{
  "num_hidden_layers": 10,
  "intermediate_size": 256,
  "norm_place": "pre",
  "rope_fraction": 0.5,
  "qk_norm": true,
  "tie_word_embeddings": true,
  "init_std_qkv": 0.051,
  "optimizer": "adam_variant",
  "final_lr_fraction": 0.0,
  "batch_tokens": [16384, 32768, 49152],
  "doc_mask": true
}
Each number is 128 + 32 x the weight over its row's rms, rounded and kept within 0 to 255. Layers, rows and columns count from 0. The size above them is the row's rms in percent of the matrix's.

# layer 2 MLP up, 256x96, rms 0.128, rows 72-104, columns 0-95
size [111  92  90 111  90  93 104 103  83  94 109 103 103 101  80 116 102  81  99  84 101 106  99 109 117  91 103  97  85 100  86 121  94]
[[255 163  63  98 145 129 143 132 160 138 117 129 108 170 130 102 146 110 139 118 132 121  93 100 178 159 155 111 101 100 114 129 119 144 151 159  86 104 186 121 164  93 120 131 112 153  99 195 156 157 180 182 147  94  56 175 164 117 131 147 169  97  82 140 105 131  97 119 150 119 138 124 117 151 146 121 118 162 100 167 179  81 144  79 124 124 123 105 102 134 165 144  81 138 178 130]
 [141 102 111  64 137 166 142 184 174  60  84 117 109 140 121 106 106 136 146 134 114 134 141 130 152 120  60 162 161 148 137 168 200 126 115 134 134 129 146 136 157 117  63 105 132 104  98 162 103 150 151 135  73 127 179 137 154 146  79 157 180 115  94 101 104 113 138 120  87 166 171 126  54 166 166 116 106 143 106 122 112 131 184 174 151 155 151  66 131 143 112 132 138 169 129 216]
 [148  51 115 103 111 209  90 150  97 248 104 122 131  89 169 135 128 141 143 122 145 132 140 151 121 104  91 157 145 137  98  59 144 126  96  76  80  99 109 114  93 150  78  91 158 104 107 138 119 173 148 173  95 133 146 139 156 209 177 147 146 148 115 155 113 106 117 104  85 130 111 186 138 114 138 122 140 142 172 123 123 120 178 128 142 125 152 148 120  95 100  68 103 138 140 141]
 [103 129 113 122 161 148 113 126 174 134 145 140 160 154 136 116 114 152 112 129 117 147 132  88  64 131 166 178 108 146 134 144 154 142  38 159 113 145 170 126  71  97  62 180 122 107 102 102 154 106 153 132 156 129 137 169  50 132  62 161 112 130 154 131 184 164 142 139  98  94 151 135  71 154 181 109 146  83 116 191 179 127 126  80 158 132 140 183 133  66 110 153 134  88 127 104]
 [112 140 139 175 136 125 175 155 100 130  57  78 129 140  94 190 136 154 118  89 179 104  84 146 176 123  82 159 137 123 128  86 127 132 137 189 121 138 112 120 150 176  98 132 106 121  76 153 122  77 123 162 152 138  74 145 108 127  91 140 173 119 115 158 146 131 114 115 142  81 150  90  96 112 174 176 121 167  66 156 178 132 158 166 142 128 129 140 169  61  70 128 144 116  98 207]
 [ 97 121 142 145 139 146 190 120  96  95 121  92 120 110 186 100 106 108  73 104 141 153 116 106  78  99  94 140 109 171 120  91 115 150  88 156 107 180  70 124 141 119 161 148 128 124  83  71 173 127 143 173 178 130 117 100  63 101 115  97  99  95 147  36 112 161 127 109 143 132 118 160  89 141 131 132  99 101 177 185 142 108 149 231 121 118 134 120 127 132 122 131 135 188 166 113]
 [133 139 142 131 121 147 140 161 173 117 170 147 132 152 160  80 104  95 115 122 145 149 165 104  96 164 118 145  86 118 172  95 109 158  91 140 153 123  72 111 195 173 128  78 136 102 103  89  75 129 151 124  93 114  58 157 102  98 104 129 153  91 121 104  95  81 135 117  98 124 105 198  83 125 160 119 163 150 124 109 120 122 143 175 145  54 153 172  69  97  26 142 142 118 140 101]
 [110 107 145 142 139  79 134  81  75 101  92  90 146 148 126 116 108 115 132 110 106 100 192  84 171  85  72 129 108 129 144 130 125 136  59 175  75 111  87  82 109 158 134 135 116 118 157 107 181 132 139 164 184 205 134 113 121  88 119 117 119 133 115 161 102 179 113 115  76  79  86 125  90 143 159 103 158 145 169  86 182  85 132 149 158  97 156 102 114  92 101 117 201 100 141 145]
 [ 81 147 147 135 149  96 169 179 135  85  75  77  62 116  71 166  98  83 134 121 166  99 120  85  71 152 119 133 132 121 157 140  86 100 125 102 113 100 127 131 134 162 160 167 129 103 164 124 126  75  80 149 158 137 139 154  87 137 145 200 140 186 103 109  93 163  72  88 144 166 160 134  88 155  99  88  83 192 134 173 167 129 128 122 126 120 116 150 182  87 122 124 144  96 133 158]
 [180 127 136 126  96 109 151 164 112 113  64 126 141  83 152 108 100 110 109 156 113 157 122 115 130 103 151 149  77 111 123  77 174 160 128 114 120 114  47  97 136 108  90 113 132 120  80  91 115 185 118 127 132 106 166 136  70 177 134 112 169  96 125 122 172 168 101 138 128 217 103 156 129  78 140 146 150 116 109  75 105  95 116  72 158 126 136 186 184  78 128  85 118 178 111 178]
 [168 157 117  89 131 127 139 162  28 118  96 172  90 160 108 150 103 106 198 129 132 111 106 128 160 134 125 148 104 122 182 143 130 175 147 123 168 168 141 109 152 111 131 132 118  77 154 127 158  29 155 114 173  76 191 103  90 151 101 166  62  81 118 143 166 112 163 119  94 151 107 127 119 144 116  61 100 143 158  90 110  79  88 134 150  97 158 106 142 144 114 131 139 149 119 120]
 [104 143 110 126 113 117 105 134 125 110 113 126 134 125 171 134 127 125 180  65 106 132 149 103  95 191 101  98 143 157 107 148 175 126  97 151 130 130 131 162 110 159 150  71  75  98  66 122 147 202  96 148 148 145 130 179  76 110  93  76 104 138 161 151 231 125  92 130  78 105 151  40 102 112 140  81 148  73 133 113 140 149 188 109 153 108 153 119  97 151 136 144  99 131 145 132]
 [ 63  98 143  82 146 146 139 171 128 150 127 145 109 143 213 127 116 120 118 166 140 160 133 119  65 182 178 140 182 125  94 121 220 125 107 148 111 126 120 108 102  70 127 153 110  96 118 155 125 132 151 159 100 117 116 171  69 153 122  65  82 122 155 125 152  84 105 111 136 106 140 133  99 173 148  97  96 116 152 170 160  87 124 118 187 139 153 182  81 102  87  91 146  89 150 149]
 [140 119 156 131 103 132  98 146 154  67 123 101 105 160 112 166  95 153 129 197  78 109 148 139 117 176 137  89 109 222 113 107 137 149 126 106 102 109 122  78 134  93 133  86 141 173 162 101 107 147 152 143 129 103 151 119 123 148 134 189 174  57 132 128 113 171  94  95 194 179 124 153 157 158 183 125 149  73 135 101 142  96 139 135 102 119 158 133 143 174  61  64 137 163 165 116]
 [188 103  89 119 110  82 131 153 120 132 120  93 122  74 117  78 125  99 159  89  88 169 155 143 141 134 150 139 151 167 110 155 118 143  80 134  87 147 161 161 134 203 146 122 138 119 103 163  63 166 101 120 138 143 112 166 153 169 114 107 125 192 119 168 139 101 112 166 135 116 187  67 197 123 110  98 112 186  91 133  68 127  63 141 160 125 153  97 154  97  94 174 115 113  93 100]
 [132  87 120 113  83 129 136 129 108 134 145 136 133 131 122  66 103  95 158  89 116 130 144 167 143  98 163 141 121 171 120 165 112 154 126 183 145  97 111 118 168  99 119 103  87  91 105 131 144 201 155 127 146 197 107 129 141 119 216 159 187  77 109 102 169 162 173  96 162  74 115 141 112 135 106 156 135 211 156  62 124  74  96 130 183  83 134 107 126 181 116 144 122 109 113 135]
 [114 117  95  88 127 131 146 123 106 132 134 146  88 123 126 111 137 151 113 125 169 182 107 123 108 174 161 132  99 140  74 141 133 142 164 145 202 170 145 143  95 133 127 126 110 149 154 155 191 186 131 174 146 173 112 154 130 117  56 166 124 129 127 134 114  72 146 123  80  61 166 156 124 163 158 139  95  84 129 162 124  67 151 180 157 110 143 205 133  88 111 150 153 151  37  96]
 [160 104  68 140 157 115  77 159 133 190 140 134 165 110 132  73  99 158 157 137 119 108 178  88 113 117 145  92 116 121 149 187 155 124 151 116 147 129 205 162 190 135 116 134  44 133 141 124 133 154  92 136  99 156 134 168 164 147 157 156 133 143 100 165 177 121 141 152 176 170 134 122 155 140 114 114 162 168  94 151  74 115  59 143 170 201 164 131 133 141 137 154  72  98 109 116]
 [113 116 133 156 123 119 141 171 186  71  89 113 130 109 126 116 123 173  93 137 166 140 156  47 152 150 149 148 103 123 137 136 137 118 129 113 115 159 105 119  98 158 147  54  95 100  94  98 146 128 146 119 136  87 134 171 209  61 119 175  80 187  84  72  67 141 103 114 151 138 155 135 105 159 155  90 179 137 110 125 170 129 106 116 170  81 149 140 113 114 133  88 143 136 209 125]
 [129 127 121 106 206  57 147  99 131 137 150 106 106 111  98  91 141 110 126  86  85 137 163 118  92  65  74 151 112 103 129 169 147  90 134 175 138 152 179  88 145 135  95  88 122  43  64 169 101 142 108 160 134 113 149 131 108 130 162 192 162 149 117 200 133 101 146 118 137  99 136  61 107 137 117 109  95 140  77  99 166 128 129  84 116  69 148 158 156 105 136 140 146 148 153 109]
 [ 36 147 135 125 179  59 104 110 139 149 133 137 123 105 163 130 134 137 149 114  98 164  72 196  93 159  95 114 128  77 118 129 224 137 104 128 123 133 109 129 134 148  55 109 110 102 136 180  95 127  88 144 147 112 149 111 120  74 114 123 129 107 123 163 130  78 144  83 123  96 208 130 127 141 136 126 149 149  77 174 170 122 124 130 133  93 140 131 167 166  97 105  88 115 172  71]
 [163  89 112  45 147 131  82 130 138 137 116 165 121 115 140  85  92  87 144 122  82 150 162  64 123 139  81  89  94 177 153 157  79 171 171 141  86  93  91 101 173 152 139 137  69 147 119 135 132 115  76 104 137 189 113 192 168 182 152 121 137  87 102 140 123 119 157 158  77 113  94 176  95 119 161 121 133 100 133 135 139 126 103 169 148 125 148 102 179 124  93 167 150  97 100  88]
 [ 83 143 141 127 103 116 134 135 145 140 130  66 148 135 133 115 112  65 111  74 171 131 188  71  92 103 117 112 102 111  87 155 187 118 209 200 108 120 174 114 193  62  92 132 126 102 126 133 188  98 125 141 121  90  96 124 120 112 151 150 143 153  96 140 105 139  91 101 131  89 174 112 188 136 146 101 154 101 102 138 149  80  99  82 136  67 156 125 134 109 137  85 110 155 171 118]
 [204 107 116  79 129 135  70 152 161 144 140 161 104  86 166 149 104 114 162 103  80 150 136 144 152 112 110 107 157 128 135 113 128 126  74  79 137 169 168  71 136 132 133  70  90 159 135 115 170 149 112 142 128 193  89 129  92 112 141 137 117 114 118  83 156 115 210 137 164 164 196  73 128 168 169 116 117  86  72  98  98 104 149 152 145 184 142 162 118 140 128 148 157  91  87 103]
 [138 121 155 103 146 136 120  75 116 148 120  53  96  88 128  65 121 119  84  99 138 136 128 156 115 154 109 123 187  92 148 109 165 142  83 128  97 138 146 128 163  98  99 187 133 123 130 128 212  56 123 133 173 125  97 165 122 139 101 149 112 120 142 172 140 159 200 109  81  82 129  94 121 172 161 107 136 137 157  81 131  79  92 135  96 145 154 166  94 120 112 153 114 226 126 116]
 [160 185 119 136 101 149 129 134 176 108 158 171  94 135 160 146 118 116 110 112 133 124 128 164  96  75 113  89  87 130 118 134 164 131 172 159 124 148  94  91 104 113  89 176  75 114 132 135 165 121  88 170 100 124 105 122 206 147  65 121  79  97 101  91 196 164 174  85  74  88  94 144  87 159 179 151  91 103 131 139 116 113 122  70 121 171 174  74 143 117 148 128 151 170 109 151]
 [ 96 147 166 145 226 122 119 164 114 147 142 152 147 155 130  60 117 133 131 104  73 182 175 142 136 174  84 143 105 132 125 116 171 160  94 172 117  62 187 118  78  85 172  99 162 132  84 138 108 168 100 119 103 124 130 156  75 143  85 127 154 163  50 144 122 163  77 111 157 182 125 156 143 169 111 109 157 121 121 112 111 162  77 103 148 124 161  93 115 135 106 121 128 138 108 117]
 [164  57 149 156 164 141  94 148 110 152 144  99  95 181 117 161 103 105 141 117 125 118 148  96 144 101 113 130 117 128  78 163 134  96 108 135 100 159 131 119 140  52 131 120 131  88 119 105 103 126 145 120 147 160  91 146  82 123  37 159 138 117 129 138 118 188 112 146  38  53 151 156 182 149 136  83 140 150 118 188 175 106 145 116 163  91 135 110 208 101 139 139  76 122 127 122]
 [171  95 145 109 142  42 155 157 126 202 102  62  91 102 120 106 152 186 215 145  62 120 113 112 111 135 121 127 139 177  94 163 155 139 156 120 112 102 178  87 108 141  83 167  95  66 138 118 145  96 111 144 129 144 106 148 147 146  95 163 166 198 166 151 114 126 163 125 155  97 141 107 131 119 155 117 137 127  88 135  99 115 190 147 145 127 143 142  70 154 127 131 181 145 104 128]
 [130  46 121 134 128 105 133 150  83 102 121 130 127 146 135 189 103 191 184  88 108 140 132  99 104 185 119  80 105 166 133 123  90 134 152 127 129 167  95 123 116  94 126 107 133  70 105  83  61 149  90 161  96 165 125 174 170 150  85 145  83 136 142 129 122 111  94 130 102  58 152 114 145  83 126 136 159 109 108  83 139 117 171 123 136 119 159 112 158 147 187  59  68 149  87 102]
 [112 109 123 154 101 113 140 110 120  68  69  99 182 129 136 114 123 124 126 184 157 159 120 132  99 112 114 166  71  82  56  95 121  99  98 137  47 144  76 100  90 100 103 177 109 197  62  68 169  99 168 155 115 126 167 113 151  92 117 137 126 147 157 169 101 134  83  90 134 115 131 126 124 139 168 152 141 146  90 170 136  84 167 130 131  96 159 159 129  79 107  99 130 149 120  85]
 [104 105 118  84 159 143  80  86  97 124 100 129  98 113 166  96 118  90 186  94  89 142 106 143 141  46 107 157 175  87  92 215 114 123 155 150 136 115 151 129 100 145 132 161  96  86  93 100 154 212 119 128 126  35 105 137 100 163 124  75 140 160 101 137  91 153 106 118 152 160 134 147 146 139 149 136 141 150 100 119 135 121 140  78 128  67 149 130 106 179  96 115  99  87  97 106]
 [130 104 126 120 127 102 163  82  88 134 113 155 132 148 133 110 104 130 141 114 181 183 131 143 222 140 113 112 123 133 187  60 104 179 102 123  87 167  98 141 128  96 168 199 131 153 112 167 177 137 122 157 141  99  87 170 125 129 101  92 130 108 130 143  84 120 163 103 160 200 151 114  99 122 124 141 140 135 199  71 128 113 137  86  73 104 159 100 137 161 113  56 102 160 133 157]]